Weights of a small GPT-style language model, trained from scratch on English Wikipedia.
Architecture: RMSNorm before each block, rotary positions, no biases in attention or MLP.
Each number is 128 + 32 x the weight over its row's rms, rounded and kept within 0 to 255. Layers, rows and columns count from 0. The size above them is the row's rms in percent of the matrix's.

# layer 5 attention key, 192x192, rms 0.112, rows 51-63, columns 0-95
size [105 105  93  97  95  97  93 102  93  97  95  95  99]
[[209  52 123 162 112 114 152 147 138  95 112 125 195  86 130 116 159 110  87 117 134  93 106 130 146 160  91 142 155 113 117 125 141 164 168  59 160  64 109 111 131 107 144 113 136 150  96 173  70 165 132 194  95 152 136 111 140 163 112 137  78 131 134 130 156  99 115  81 153 183 113  94 118  62  98  92  99 164 121 154  78 107 135 106 105 134 125  93 181 152 159 122 169 123 119  86]
 [148  81 106 135 146 128 207  51 122 111 136 157 123 171  99 105 131 128 129 107 154 147 148 142 135  48 148 149 117  60  85  95 134 146  75 129 163 139 101 155 124  82 105 128 170  86 120 160 134 137 122 159 136 108 115 158 111 115 133 102 186 167 167 139  95 123 107 140 114 169 102  90 177 118 129 122 174  97 177 160 137 118 143 123 156  79 111 136 125  84 127 116 122  70  92  76]
 [125 130  95 147 140 162 105 186 196 157 156  95 126 103 146 161 167  91 147 128 114  89  99 140  63 160 157 100 106 175 169 148  94 173 200  54 165 151 161  93 115 213 118 130  74  96 141 128 145 202  91 145 111 114 108 134 166 108  97 136  61 148  10  59 141 139  99 113 115  88 179 113 145 142 169 126 112  95 109 108 133 131 107 146  96 103 146 114 116 141 186 145 119 186 104 108]
 [128  76  85 172 162 148 213  66 109 108 158 133 129 147 121 143 174 167  96 101 158 126 139 205 134 150 119 112  68  13 120 157 171 127 158  71 151 113 157 108 124 149 140 147 136 108 101 171 120 138  91 191 109 147 105 140  96 125 135 143 188 120 101  95 151 153 137 154 161 135 122  95 167 123 143  98 129  77 177 135 114 150  98  93 114  17 162  96 122 117 163 154 110 135  95 122]
 [119 202 149 110 120 156  54 134 114 128 160  83 117  69 151 166 145 135 128 147 105  72 111 151 100 171 147  69 152 143 144 181 134 165 201  63 124 125 200 185 104 192 147 108  88 133  84 156 104 150  64 112 117 143 120 126 131 116 104 129 178  84 112 104 124 129 135 154 134 113 143  93 123 110 209  84 102 147 112  95 105 106 146 139 129 125 132 113  79 180 101 152 138 200 150 123]
 [182 188 104 145 114 140 130  82  67 102 165 118 114  90  96 142  96 128 121 143 118 136 137  91 144  59 133  97 151 149  56 118 114 110  45 169 128  96 182 141 141 111 185 131 129 111 108 138 101 103 125 109 168 102 129  93  99 107 147 103 135 123 201 148 104 112 115 133 149 173  86 108 166 131 107 140 255 142 168 152 107 113 129 154 133 176 151 161  87 162 112 135 158  99 180  75]
 [ 85  98 132  89  89 129 136  65 108 101 165 152 159 150 139 145 115 105 194 104 134 132 125 159 137 143  81 195 132 147  87 159 135 127  99 149 115 144 124 174 169 113 120 110  74 156  59  89 144 135 136 115 180  93 157 112 116 120  96 117 140 169 149 154 102 135 111 135 116 101 118 124 125  99 182 128  86 166 171  89  90 146 133 105 189 122 101 178 188 102 116 105 121  85 163  95]
 [165 119 161 118 115  98 184 137 100 148  98  84 142 140 119 155 185  81  80 104 141  85 104 107  75 158 166 112 167 158 131 148 117 150 133 133 163  94 106 174  75 152 166 119 118 102 188 137 108 162 130 168 115 125 132 157 135 147 115 149  11 139 137 118 148 110  98  70 129 192 146 154 119 117  90 107 115 110  90 124 132  77 159 124 119 159 117 123 154 126  88 131 150 151  75 145]
 [196 124 129 207 152  91 167  80  80 122 107 164 141 148 132 105 105  92 122  80 133 120 143 114 149  74 121 169 151  69 115 133 111  86  30 132 125 127  85 103  99 108  80 137 132 102 148 134 190 122 160 128 127 158 141 163 112 165 167 126  79 124 162 113 103 168 124 103 163 206 117 119 160 142 105 105 140  99 112 172 188 101 109  87 155 148 151 129 154  96 126  94 146  97 108 106]
 [ 56  64 155  45 138 141 189 120 115 180  93 166 133 142 128 155 105  82 115 103 147 143  92 148  85 121 117 108 118 110 135 131 121 106 119 165  82 167 158 134 113 153  94 107 163  77 151 106 168 127 107  52 166 134 114 103  96 138 125 150 152 101 126 138 118 145 152 132 130 108 167 188 110 159 153 129 174 131 167  71 131 166 118 170 197 123  89 137 186  86  82  99 102 130 124 215]
 [ 65 124 126 118 112 118 149  96  67  98  92 154 111 180 104 115  95 122 105 126 139 144 134 137 115  83 154 152 170 151 137 130 123  65  41 154 160 166  81 175 121  97 137 113 130  96 149  88 183  73 111 108 167 116 107 108 136 122 129 130 104 166 169 170  99 142 128  93  92 144 125 139 149 196 100 125 173 108 157 133 194 149 166  90 154  80  98 133  63  32 136  87  92  72  90 120]
 [ 80 168  98  99 104  98 113 193 157 126  80 129 120 113 152 131  56 132 123 128  95 114  96  40 111 128 134 180 154 163 156 134 117  66 152 117 116 191 116 134 115 163 123 154 105 136 154  67 194 168 159 110 111 104 176 129 181 132 145  84  74 123 104 109 153 120 111 123  59  97 167 165  90 119  96 125  81 154  82 166  97 157 100 136 130 175 136 129 103 148 113 119 119 142 145 151]
 [ 86  66 127 118 125 172 106  98 133 196 166 145 128 125 100 180 180 120 107 138 122 191 156 163 149 101 151  81 110  96 150 128 113 150 108 120 168 132 141 111 142 123 172 134  97 127 149 158 134 165  90 155  99 126 105 139 150 124  83  87 157 129  73  72 129  94  87 146 149  79 158 117 113 101 124 139 181  79  98 136 165 128 139 125  67 105 123 113 130 156 149 135 101 200  92 139]]
# layer 5 attention query, 192x192, rms 0.111, rows 52-63, columns 0-95
size [105  93  97  98  95  95 101  95  99  98 103 102]
[[145 133 184 120 126 135 147  99 180 125 120 113 122 189 129 126 147 158 159 110 200 137 128 131  80 112 126  99 130 112 106 152 141 165 103 180 135 138 177 194 220 148 119  84 117  76 155 143 107 187 148 141 156 148 147 179 153  85 146 133  94 180  91 151 139 109 166  76 131 163  49 114  91  65 128 124 104 145 129 100 115 101 175 116  93 127 131 164 141 121  65 112 114 115 138  77]
 [107 141 107 110 124  71  91 203  93 109 107 109 132 133 133  72 118 115 117 151 120 120  90 118 148 121 143 166 103 131 126 113 116  84 196 107 135 119  82 127  90 104 140 218 143 142 166 162 185 139 151 148  70  76 139 165 161 186 104 125 141 144  85  99 101  73  81 125 124  77 223 161  91 100  70 130 153  92  70 147 149 145 118 156 105  45 133 126  45 105 105 147 110 144 115 159]
 [135 141 111 101 128 104 140 152 178 199  84  97 108 122 125 105 175 111 118 152 158 148 131 176  78 100  80 112 115 137 155 111 124 119 145 137  88 130 151 145 207 144 115 104 103  64 114 149 178 124 150 155 133 145 155 135 117 126 131 128  85 168 113 127 110 122 112  89 164 116  19  84 145  82  98 141 161  96 152 120 119 111 178 113 127 143 181 153 117  74  80 105  95 111 100 109]
 [139 102 100 103 149 100  98 174  57 145 103 168 128  85 107  66 159  82 130 128 125  90 166 111 169 136  87 140 126 176 174 147 160  98 170  88 157 108 137 134  75  84 172 119 103 122 162 153 156 178 168  94 127 110 115  97 176 206 110 130 106  69 117 112 112 133 123 134  98 148 116 140  80 131 122 125 118 141 156 139 100  76  64  78 113 185  66 105 109 137 124  99  98 138 114 158]
 [ 92  90 173 117 136 112 158  92 127 131 144 189  69 152  88  98 162 154 124 163  79 111 162 131 123 158 116 130 104 139 195 100 154 156 106 162 152  86 151 102  53 157 105 102 118 149 105 140  77 120 112 124 144  73 134 179 167 102 149 151  90 147 143  96  39 121 136 128 133 101  71 183 213  93 138 122 198 112 113 153  49  87 129  93 168 141  96 112  86 152 135 119 192 106 120 102]
 [133 156 197 169 113 140 125 133 180 157 139 103 102  87 119 185 116 114 121  69 128 120 167 123 160 167 145 159 151 170 106 167 112 139 140 140 169 144  79 196 127 186 124  86 129 141 192 133 129 197 151 115 122 123 121 145 190 176  98 141  92 124 100 152 154  97 188  86 122 154 104 110  96 151 176 101  85 106 132  96 135 139 141 110  78 121  98 142 192 141 136  99 115  88  71 112]
 [137 136  72 155 108  45 171  98  71 173 143 100 116 146 134 130 139  96  81 103 127 103  30 114 155  88 141 147 121 136 178 114 167 102  91 106 149 133 131 117 101 117 137 144 117 129  92 133 163 161 100 109 123  69 123 122 117 131 114 117 140 113 176 137 116 150  66 146  82  70 194  84 120 122 124 132 161 118  86 130 106 113 141 132 200 136 141 114 123  91 124 135 140 185 182 145]
 [110  91 145 151  49 110 171  63 167 121 148 157 118 173 115 108 133 132 108 120 144 109  85 156 145  97 129 119 122 112 129 123 123 137  68 191 116 115 131 156 150 135 146 105 167  62 150 140 117 177 104 186 125 203 144 147 142  43 131 113 111 118 134 111 116 134 133 120 189 114  90  65 131 146 133 128 183 144 110  98 111 132 151 145 149  89 174 140 150 111 129 114 145  59 159 156]
 [206 133 146 164  70 171  99 110 118 174 123 158 147 177 116 190 133 105 157  91 133 130 127  92 155 137  66 126 197 144 159 136 151 127 149  77  99  94 117  87  86  93 134 129 176 112 132 115 108  72 122 110 158 141 105  70  71 195 140 154 134 128 123 198  97 130 138  82 141  96 175  65 121 118 163 121 121 131 142 130 157 124 135  98 113 113 119 108 185 117 130 156  67 148 103 140]
 [119  99 160 186 138 152 124  96 196 140 125 142 106 190  87 166 159  97 138  96 164 145 108  97 156 144 150 126 170 113 123 150 160 119  99 173 134 160 130 168 139 138  74 112  78 126 125 110  70 108 139 168 136 109 152 135 159 102 135 142 139 125 127 149 174 129 177 125 101 138 133  93 151  59 167 158 155  97 105 105 154 124 202  93 119  54 143 100 175 106 136 151 122 181 144 123]
 [ 84 105 122  85 150 146 107 132 119 109 130  98 156 103 135 160 147 129 103  82 133 163 121 112 127 133 158 135 146  85  99 147 139 114  75 120 122 145  85 100  97 138 135 167 180 176 107  94 134 125 133 133  79 103 104 117  93  71 119  72 206 116 162 159 168 134  99 199  86 125 208 153 155 158 103 113 127 103  79 134 171 145 117 178 140 133 145 123 166 155 155 123 134 152 127 114]
 [119 111 116  87 131 122 139 150 145 145 115 117  99 127 123 126 121 156 149 174 111 114 106  95 159  96 101 153 110 153 101 104  96  86  74  51 123 142 174 122 207 128 184 187  87 119 119 154 198 167 134 108 114 106 192 104 151 170 128  73 124 138 115 154 109  92  80 102 148  50 214 147 121 121  70 147 121  94 165 130  97  81 131 143 101 112 156 139  39  63  53  94  94 120 127 143]]
# layer 5 attention value, 192x192, rms 0.0978, rows 32-55, columns 0-95
size [104  79  79  94  78  95  89  88  86  92  88  91  82  83  90  86  90  91  87  84  89  89  88  85]
[[ 83 177 151 162  84 129  58 116  75 158 110 180  85 131 138 155 120 169 112  86  80 148 132 191  94 101 177  88 165 146 197 144 192 112 100  98 156 104 145 145 152  84 170  79  90 122 157  99 139 163 120  72 135 114 129 115 147 110 179 135 161 132 116 164 173 158 147 103 141  93 105 135 139 115 152 159  83 104 144 120 164 164 117 203 162  84 133 128 105 144 128 146  52  99 149 127]
 [126 120 116 123  40 160 130 140 144 175 138 120  97  69 161 142  90 112  99 115 139 119 109 114  73 177 133  52 125 127 181  92 154 178 126 107 150 157 139  72 114 170 136 109 123 125 137 164 146 106 115 212 145 173 175 174 130 128 161 157 162 140  81 118 167 121 142 133 138 195 104 108 186 155 176 149 147 101 185 161 116 131 151 115 112  96 104 135  80 139 146 141 134 103 135  98]
 [120  54 115 151 141 106 144 161 146  47 112 100 145 101 158 101 212 140 125  88 123 139 137 154 166 173 157 102 126 100 121 149 117 130 139 116  80 114 159 148 108 124 126 117 174 152  76 138 132  85  83 146 127 129  91 104  78 122 124 129  79 144  63 119 118 175 142 116 206 156 132 124 123 147 143 169  72 131 121 173 153 142  74 135  78 117 101 115 100 159 101 137 199 121 146 113]
 [127 169 127 137  95  63 115 123 129 140 195 114 148 154  50 180 141 137 118 143 212 121 136  98 155 140 110  73 138 129 215 146 131 122 130 171 102 149 170 112  61 189 143 127 150 185 138 146 112 142  84 168 139 116 151  60 109 140 139 146 129 126 114 182 109 127 108 128 107 125 128  98 121 199 120 129 123 150 129 121 105 135 179  56  87 178 127 139 100 135 134 143 168 105  89  89]
 [ 72 134 100 163 175 117 110 152 180 170  77  79 158 159 137 149  86 140 148 164 139  96 166 103 129  95 135  64 159 110  91 130 148 160 148 130 120 134 110  75  73 117  89 125 178 175  40  67 127 150 140 188 105 118  73 126 112 120  93 115 116 100 101 166 108 100  94 135 112 136 168  78 156 114 140 150 172  99 181  67 135 154 151 132  83 120 132 186  96 150 114 122 194  64 127 131]
 [154 189 127 106  96 109  69 141 146 121 158 159 135 134 125 180  95  87 124 135 101 106 162 110 188 164 114  90  87 136 166 150 159  72 137  99  84 150 127 105  80 173 162  72 185 106 162 146 117 172 201  74 138 106 117  68  82 153 132 175 145 132 118 187 132 122 153 126 130 107 195 103 148  94 112 132 141  62 102 158 144 140 125 152 130 122 137  93 165 126 165 136  35 138 152 132]
 [100 141  89 106 162  98 197 113 113  83  99  92 111 125 105 111  96  92 125 172  66 199 107 133 174  89 138 216 107  50  87 128  59  94 133 155 142 107  82 161 102 161 165 142 135  95 107  80  95 124  85 173 126 112 142 208 125 155 107 114 169 116 179 162 110 139 114 140 107  89 119 159 124  74 101 148  94 181 105 122  91 163  72 157 147 134 109 124  75  93 147 124 148 127 119 115]
 [121 135 123  93  90 170 148 145 142 118 144 102  86  99 168  91 116 103 160  94 130 106 146 148 173 135 120 156 181  87 171 196 111  88 166  98 156 163 107 164 121 139  23 133  99 142 103  83 170 103 160 140 134 138 137 160 111 108 125 164 117 163 101  49  89 140 125 135 162 134 157 138 155 138 147 114 104 133 152 146 156 117  95  55 146 127 112 118 148 170  93 112 186 118 128 114]
 [ 96  54  99  75 181 129 135 116 119 162 127 102 203 124 119  92 147 106 121  55 191 141 108 119 149 116 119 152 160 115  88  96 130 153 141 171  88 142  89 131 106 133 143 163 183 165  76 143 145 101 105 165 111  87 144 179 113 128  82 115  92 103 151  92 120  90 100 133  95 114  86 118 118 165 141  97 147 115 118 144 108 126 116  58 103 173 118 152 135 109 139 115 221  96 105 162]
 [124 101 121 126 146 147 126 122  48 140  68 111 102 142 128 135 107 155 100 126  88 140  66 132  87 143 157 122 155 199 175 166 137 101 129 120 155 163  68 116 153 154 169 116 104 106 126 186 155  81 112 130 147  78 113 150 173 114 189 109 138  93 167  99 162 135 127 125 132 184  84 163 172 128 140 132 111 146 166 122  78 150 106 160 195 104 110 158  55  90 112 141 102 109 139 101]
 [142  69 125 141 109  98 160 121 127  63  92 133 183 116 106 119 166  97 149 198 157 108  64 135  67 164 108 155 120 139  62  90 124 148 119  81 159 169 105 113  84 121 167 181 122 133 129 164 135 146 145 108 115 146  55 183  72 131 100 111  89 128 111 109  92 157  98 138 129 141  87 157 143  81 104 103 111 133 123 110 136 108 140 105  69 112 163  18 125 163 125 122 181 115 123 141]
 [101  80 137 150 187 174 216 123 101  66 109  96 113 123 158 113 120 141 178 106 161  99 116 131 109 158  98 209 149 131 101 118 118 177 139  67  89 154  64 162 120 116 123 170 136 160  89 168 160 113  91 149 123 128 128 148 147  93 123 127  90 105 131  69  83 105  95 176 155 149  96 162 149 121 123  66 149 168 168 135 126 129 123  98 101  98 101 161  92 153 113 100 216  90 106 121]
 [ 59 108 110 112 217 102 135 141 140 120 103  85 113 137  81  74 120 136 142 157 107  88 132 130 165  78 108 161 127 184  35 149 123 169 118 173  78  92 111 153 126  81  77 158 151 100  88 185 148 110 117 168 165  93 153 127 130 113 152 146 125 138 139  85 146 101 106 106 115 145 128 133 131 118 136 107 102 169 122 118 136 106 172 142 141 149 161 173  87 147 153 125 155 144 114 126]
 [103 118  73 151  75 100 169 125  83 128 148 117  79 136 161  74  82 140 152 119  98  94  82 160 168 125  81 158 155 103 179 192 172 134 107 116 141 127  96 115  91 126 177 128 151 101 178 115 133 151  98 152 137  79 112 161 123 122  74 162 134 106  57 209 105 124 163 146 123 125 209 143 140 156 133 144 102 113  77 115 135 159  75 131 147 113 129 142 144 129 165 117 182 156 162 118]
 [108 136 152 174 109 169 136 138 149 151 150 120 187 121 158 163 118 128 134 133 199 111 107 109  94 119 117 180 169 137 100  92 115 169 134 143 134 157  87 105 155 146 125 127 142  99 126 178 149 121 149 138 143 214 110 187 101  60  98  97 138 104 192 118  87  98 166 202 132 145 108 175 126 142 177  89 148  92 142 106 103  84 137  86 139 123 138 143 127 172  79 144 208 119  99 154]
 [102 112 114 130 163 120 148 141 102 210 162  63  78 168 186 133  98 108 166 142 106  94 114  92 105  95 161 115 148 143 123 201  95 150 124 134  96 100 106 111  98 107 127 112 161 156 122 146 108 128  68 168 148 131 131  85 166 123  92 162 168 118 135 112  71 147 142 130 176  77 153 147 117 156 154 118 163 124 125 147 148 166  60 116 105 111 117 142  74  75 115 119 146 127 120 124]
 [134 133 137  97 186  94 143 109 173 172 149 138 105  99 151 106 137 156 175 133 132 117 104 128  98  97 129 161 167 121 140 122 156  71 142 111 109 112  72 106 102 140  93 139  81  81 123  81 165 147 151 169 123 130 105 144 138 144 181  92 134 117 160 144 167 118 164 122  76 116 104 204 163  68 166  91  53  94 125  83 100 181  93 154 160 117 166 110 127 195 106 112  42 167 152 171]
 [105 159 133 143 100 134  97 126 111 164 171 171 127  94 148 154  67 159 152 114  94  96 115 110 157 111 173 122 166 202 141 140 169 135 132 112 168 103 118 113 152 119 167 124 119 122 126 128  95 174 114  69 152  83 162 156 121 128 107 103 188 112 117 227 173  85 122  83  86 145 127 121 121 165 138 172 154  92  92 131 106  90 121 156 173 123 114 119  71 107  79 142  68  41 138 108]
 [138 101 142 180 114 230 177 103  86 111 107 137 119 141 127 100 123 115 119 135 125 166 138 188 109 147 158 165 137 116 115 160 121 165 109 121 193 124 122 114 174 171 151 154  26 118  97 120 108 131  97 184 159 122 129 197 130 109 121 106 135 153 133  91 159 146 116 123 158 195  94 138 147 142 143 110 103 167 183 139 113 129  58 119 111 143 147 146  84 133 133 113 176  56 120 129]
 [169 120 135 104 171 147 145 140 117 107 143 128  91  98  57 140 146 139 154  81 148 154 149 148 184 110 195  88  89 185 174 155 126  66  94 174 146 106 212 121 122 118 111 105  93 139  91 133 110 166 111 153 170  80 149 112 161 180 126 129 132 131 124 159 188  89  99  49 125 171 135  71  81 137 153 179 131 168 100 105 156 139 137 141 176 123 164 117 130 166 145 140  54 126 145  90]
 [177 148 135  91 194 112 140 117  98 110 138 153 159 143 105  79  86 119 101  73 200 132 148 109 112 128 123 174 136  99 102 105 149  47 103 153 152  95  58 133  96 138  95 123  92  81 109  84 123 120 145 104 129 107 137 173 171  87 117  91 123 144 113 152 134 122 144  82 106 104  87 177 177 116  96 145  64 140  96 172 178 110 107 173 119 151 157  77 146 175 164 142  81 130 109 131]
 [133 179 170 125 161 136 119 120 122 147 105 141 162 122 185 126  79 121 130  77 134 105 180 107 143  79  68 195 155  86 108 149  97 136 131  93 131 141 101  75 148 128 130  89 146  97 192 141  69 143 143 170 144 121 140 102  94 134 124 119 181 137 139 152 130  90 146 157 117 109 202 157 148 175 103 133 136  91 121  89 143 122  67 175 170 121 142 146 136 102 135 148  81 168 126 148]
 [142 133 106 118 101 135 100 124 161 169 106  96 170 124 108 106 145  73 107 188 141 139 179  70 109 118  96 157 200  93  98 127  81 187 125 135 176 100 121 200 112 149  91 166  49 108 148 136 162 109  95 224 134 108 173 148 159  87 156  97 192  85  90  56 128 131 149 129 143 126  86 177 151 186 139 108  74 160 101 153 109 156 137  87 123 158 158 142 134 127 118 123 183 184 108 146]
 [130 140 127 196  77 178  70 119 124 175 133  79 214 135 168 134  87 141 148  71  95  65 155 149 109 153 138  95 137 117 139  85 180 164 137  64 174 166 136  81 114 139 198 114 140 126 107 147 138 156 131 121 111 135  98 143 107 100 128 144 119  77 104 187 154 142 129 116 109 150 143 125 141 152 147 187 164  30 181 103 132 122 163  94 124 102 136  72  91 122 136 130 161  62 135 175]]
# layer 5 attention output (transposed), 192x192, rms 0.0915, rows 32-54, columns 0-95
size [ 96  71  73  90  78  91  81  84  83  88  86  91  77  87  94  81  87  85  80  81  84  85  90]
[[127  80 129 105 141 137 122 131 199 122 128 119 139 137 178 155 147 140 127 152 128 132 156 119 119 162  67  81  94 121 125 152  83  85 123 156 113  98 125 183 186 161 175 114  96 125 106 123 123 133 149 212 201 126 111 144  61 144  73  72 127 111 138 135 133 127 104 112 128 173 121 159 163 123 169 142 112 121 118 165  98  99 123 106 130 134 156 154 153 127 142 136 166 153  79  49]
 [101 104 149  86 128 148 186 134  89  97 119 164 138  77 159 152 175 148 123 144  86 153 118  89 142 159 162  72  49 154 132 149 134 106  38 150  65 112 107 222  73  82 163 125  99 112 105 149 145 137  98  76  29 114 106 102 107 127 144  90  84 133 156 148 130 140  54  76  84 104 106 160 128 121 107 146 117 121 134 152 138 193  54 117 100 186 182 106 142 158  93 108 114 116 112 129]
 [114  59 117 137 171 123  96 119 125  58  79 157 111 103  74 123 134  99 125 126 121 106 172  71 158 145  78 134 174 118 157 123  86 124  93 103  78 157 176 127 124 122 156 104 129 146 152  96 124 151 126  83 100 114 111 160 116 117 219 187 118 158 121 168 153  95 115 137  95 164  88 175 118 137  49 117 166 115 147 139  95 203 124 111 142 144 176 147 180 118 115  57 108 158 119 209]
 [161 165  99 125 124 159 162  93  94 100  95 159  89  83 192  83 160 107 152 122  53 105 117 151  96  93 106 154 175 106 121  45 114 213 136  47 130 153 130 136 118  50  97 143 105 116  99 106  97 186 111 109 149 161 118 156 119 119 103 131  82 131 130 106 137  76 158 145 145 123  55 120 139 123 108 161  86 166 138 140 125 170 129 164 142 131 182 112 149  78 117 127 117 112 170 114]
 [129 159 120 120 117 146  92 112 134 125 138 180 106 136 108  67 153 143 147 113 104 166 127 135  88 173 107 101 150 145 127  87 124 143 140 118 140 142 155 156 144  84 119 139 111 167 129 153 117 113  79  92 122 107  87 139  71 185  86 149 116 207 129 143 137 184 156 106 230 118  83 150  64 148 150 146 127 133 108 120 135 127 147  86  84 117 140  97 139  70 102 122 115 118 163 118]
 [114  85 179 153 119 129 161 150 140 111 135 210  89 129 128 122 159  81  99 169 140 150 110 144 111 123  99 122 110 147 153 143 128 180 158 185 151 105 120 143 163  99 118 114  74 155 118 121  81  76  93 144 143 106 133 228 134 111 105 160 125 133 159 118 115 108  81 116 118 167  20 133 115 115 173  93 132 169 102 128  81 142 114 108 149 132 154 173 121 145 138 107 214 126 163  72]
 [104  83 146 134 144 149  97 162 158 155 115 120 183 163 121 142 132 129 126 117 178 155 105  85  24 123  73 105 150 131  91 130 153 110 150 135 191 141 144 131 144 106 107 140 179 151 137 143 135 131 107 155 119  86 115 124 156 137 162 157 122 121  24 116  98 150 191 171 190 147 176  72 100 130  66 148 128 113 159 205 170  93 174 136 127 107 157 149 129 156 171 145 102 158 177 165]
 [101 132 136 196 165  92 138 188 125  98  94 129  98 200 117 148 117 103 171 100 149 154  98  99 110 170 198 134 113 135 124 156 114 184 108 199  95 120 170  89  54 102 119 132 105 146 162 139 125 128  90 123 121 156  90 104 142  96  90 146  68 138 144 200 203 142 161 106 123 143  83 143 117 138  87 138 135 121 163 106 111 168 155 159 109 103 136 105 162 118 135 131  79 139 108 203]
 [139 171  71 161  89 142  81 133 123 107 111 103 117 126 125 152 148 135 153 153 111 149  72 123 124 112 169 154 149 102 109 118 123 141 142  61 178 161 131  85  81 107 113 186 126 125 189  74 128 126 105  81  63 156 143  76 144 135 163 162 103 163 114 149 135 151 141 165 157 114 156 142  76 160  86 157 154 100 188 135 170 110 119  99 167 153 157 141 100 126 117  85  68  95 118 189]
 [156 173 150 129 112 110 114 156 216 103 180 107 134  92 176 114 133 165 124 135 152 126 111  91  98 128 133 105  86  73 153 143  78 140 105 123 100 121 130 172 138 122 184 170  97 116 107 154 142 169 132 120 159 191 162  81 128  91 112  86  80  98 105 134 124 126  39 135 141 150 187 116 184 124  88  96 138 107 143 161 189 122 122 136 119 181 176 136 194 189 105 146 175 109  53 134]
 [129 118 156 125 119 139  52 135 106 169 136 118 111 129  73 135 158 140  99  97 105 111 110  91 173  81 151 137 144 163  78 136 131 105 133  83  64 112 122  83 167 180 105 155 143  92  83 114 142 135 116  62 166 170 130 113 197 164 169 190 167  92 166 108 132 156 119 107 170 122 166 104 100 111 135 127 150 108 124  97  98 129 144 198 151 149  80 174  78 100 163  89  86 135 152 136]
 [143 167 105 120 100 117  69 153 123 130 146 107 109 130  85 138 111 125 113 100 104 140  56  84 166 111 230 134 118 124 144 164 119 100 120  96 148 159 171  79  51 136 141 176 125 114 158 131 153 129 141  83  70 154 145  69 154 122 139 138 124 136 126 140 155 142 135  94 119  75 184 140 115 126  92 144 140 118 149 116 136 122 158 172 138 125 104  98 146 123 118 160  74 133 105 236]
 [132 148 125 166 114  80 119 126 125 153 112 132 142 153 149 171 101 151 142 104 173 120 112 130 127 147 126 123 170  75 218 127 154 160 144 148 156 185 161 140  99 171 157 158 201 135 127 115 122 115  72 124  81 129 107 132 118 113  43 143  96 145  77 155 116 143 217 158 121 128 119  95  89 149  70 134  96 101 158  99 109 108 111 158  96 136 144 121 147  85 105 113 124 122  58 157]
 [ 88 130 188 165 153 141 133 140 149 116  81 167 134 169 128 149 165  84 125 107 139 162 159 110  97  99  75  74 125 148 124 104 138  95 117 143 151 113 192 149 129  84 119 141 118 164 161 114 126  96 133 130 130 125  85 185 100 122 121 148 116 172 116 139 133 159 108 119 122 139  66 118 114 129  84 153  96 150 198 184 114 136 164 128 101 128 224 136 164 125  72 154 133 115  74 139]
 [151 153 120  99 103 121  82 184 122 140 134  68  89 106  99 104 142 168 165 120  67 158 120 123 128  95 157 140  94 125 156 106 129 111 116 103 122 112 119 114  72 108 120 147 128  91 132 118 193 135 126  94 165 142 178  22 191 136 107 104  97 158 124  99 135 110  96 121  84  90 189 147 167 146  94 133 142 144 119 101 123 136 125 140 145 122 139  71 106  98 104 156  25  65 107 145]
 [ 49 156 154 132 125  96 134  95 152 107 103 154 152 136  91 147 138 130 145  86 126 148 133 101  80 114 123  93  93 113 136  74 119 139 123 146 239 165 118 125 132  55 107 211 115 177 114 132 104 119 116 114 147 104  79 158  94 102 157 146  75 120  66 116 130 114 159  98 140 111  96 102 104 118 101 171 104 141 177 159 143 124 168  95 103 130 123  90 171 145 117  97 133 107 117 171]
 [123  69 210 136 120 145 105 165 138 129 104  62 132 152 168 121 117 155 121 106 143 137 128 134 119 150 140 151  81 135  79 170 113 164 107 198 135 150 136 145 157 107 104 102 107 113 104 143 143  87 102 150 171 157 134 105 144 146  77 126 122  92 122  98 109 137 131 179 179 164 115 110 109 143 149 143 147 165 122 122 141  77 162 121 148 147  78  96 161  87  72 181 144 118 115 124]
 [125 118 111 119 143 132 141 154 174 149  77  85 133 157 128  80 171  98  76 189 152 191 206 119 134 137  69 131 117 128 179  65 119  79 109 151 121 135  86 161 178 164 149  99 126 143 139 143 158  69 145 134 187 115 148 131  55 123 107 100 131 125 115 118 127 138 108 125 113 149 154 139 166 116 105 136 105 124 123 127 121 113 171  75 152 140 138 124 132 142 179 139 158 191 124  58]
 [113 133 120  73 135  69 110 158 142 111 172  73 146 112 163 146 149 172 145 134 141 156  96  67 103 128 161 116 104 131  88 142 124 103 121 105  48 155 151 145 113 145 154 144 158 104 118 125 217 160 139  93 101 140 147  24  89 100 157 107  83  89 122 176 128 165 109 125  86 109 205 140 158  83  67 131  95 108 149 120 175 142 139 124 117 135 167 104 154 123  99 146  89 169  47 140]
 [101  87 125 137 167  67 214 129 153 145 120 126 133 144 231 137 114 107 117 147 130 145 140 117 106 135  81 134 175  73 137 106 113 192 120 150 128 142 126 138 149 184 157  95 137 146 162  93 123  95 139 123 106 131 107 166  50 110 121 120 122 123  93 139 152 158 190 161 143 139 115 148 119 131 125  95 105 100 133 161 116 107 136  88 106 124 145 135  99 124 183 114 174 164 117  81]
 [112  45 122 144 109 104  83 200 120 139 146 137 129 173 167 145 177 154  84 174  88 110  56 146 132 158 112 112 163 190 150 133 142 144 158  91 147 206 122 148 133 164 166 179 151  91 202 107 125 101 117 136 129 170 115  88 117 135  83 114 138 148 146 158  90 121 159 196 115 103 144 115  72  90 164  71 160 172 161 129 121  96 114 120 155 146  63 123 137 131 138 136 110 164 108  84]
 [125  96 175 126 150 123 165 188 108 158 127  45 151  95 130 117 137  62 156 173  82 198  91 139 153 123 141  89  76 126 148 145 174 110 129 213 104 115 114 170  54 186 122 173 187 156 160 141 184  83  96 168 166 131 139 152 135 105  83 111 112 138 145  95  77 106 124 117 115 115 135 106 122  65 140  99 112 197 103 163  81 112 116 131 153 178 206  97 123 145 130 179 136 158  88 116]
 [ 95 138 102 156 138 143  88 119  79 141 107  71 128 143 153 142 131 196 150  74 124 143 119 146 144 146 159 131  91 142  73 167 154 125  88 128 125 176 164 113  79 124 122 170 168  60 109 146 142 144 147 136  99 179 154  83 112 159  95  83  86 157 123 141  89  85 160 157 125 122 141 143 122 130  96 118 115 137 170 124 181 131 109 175 128 120 117 114 133 125  92 171  77 117  99 179]]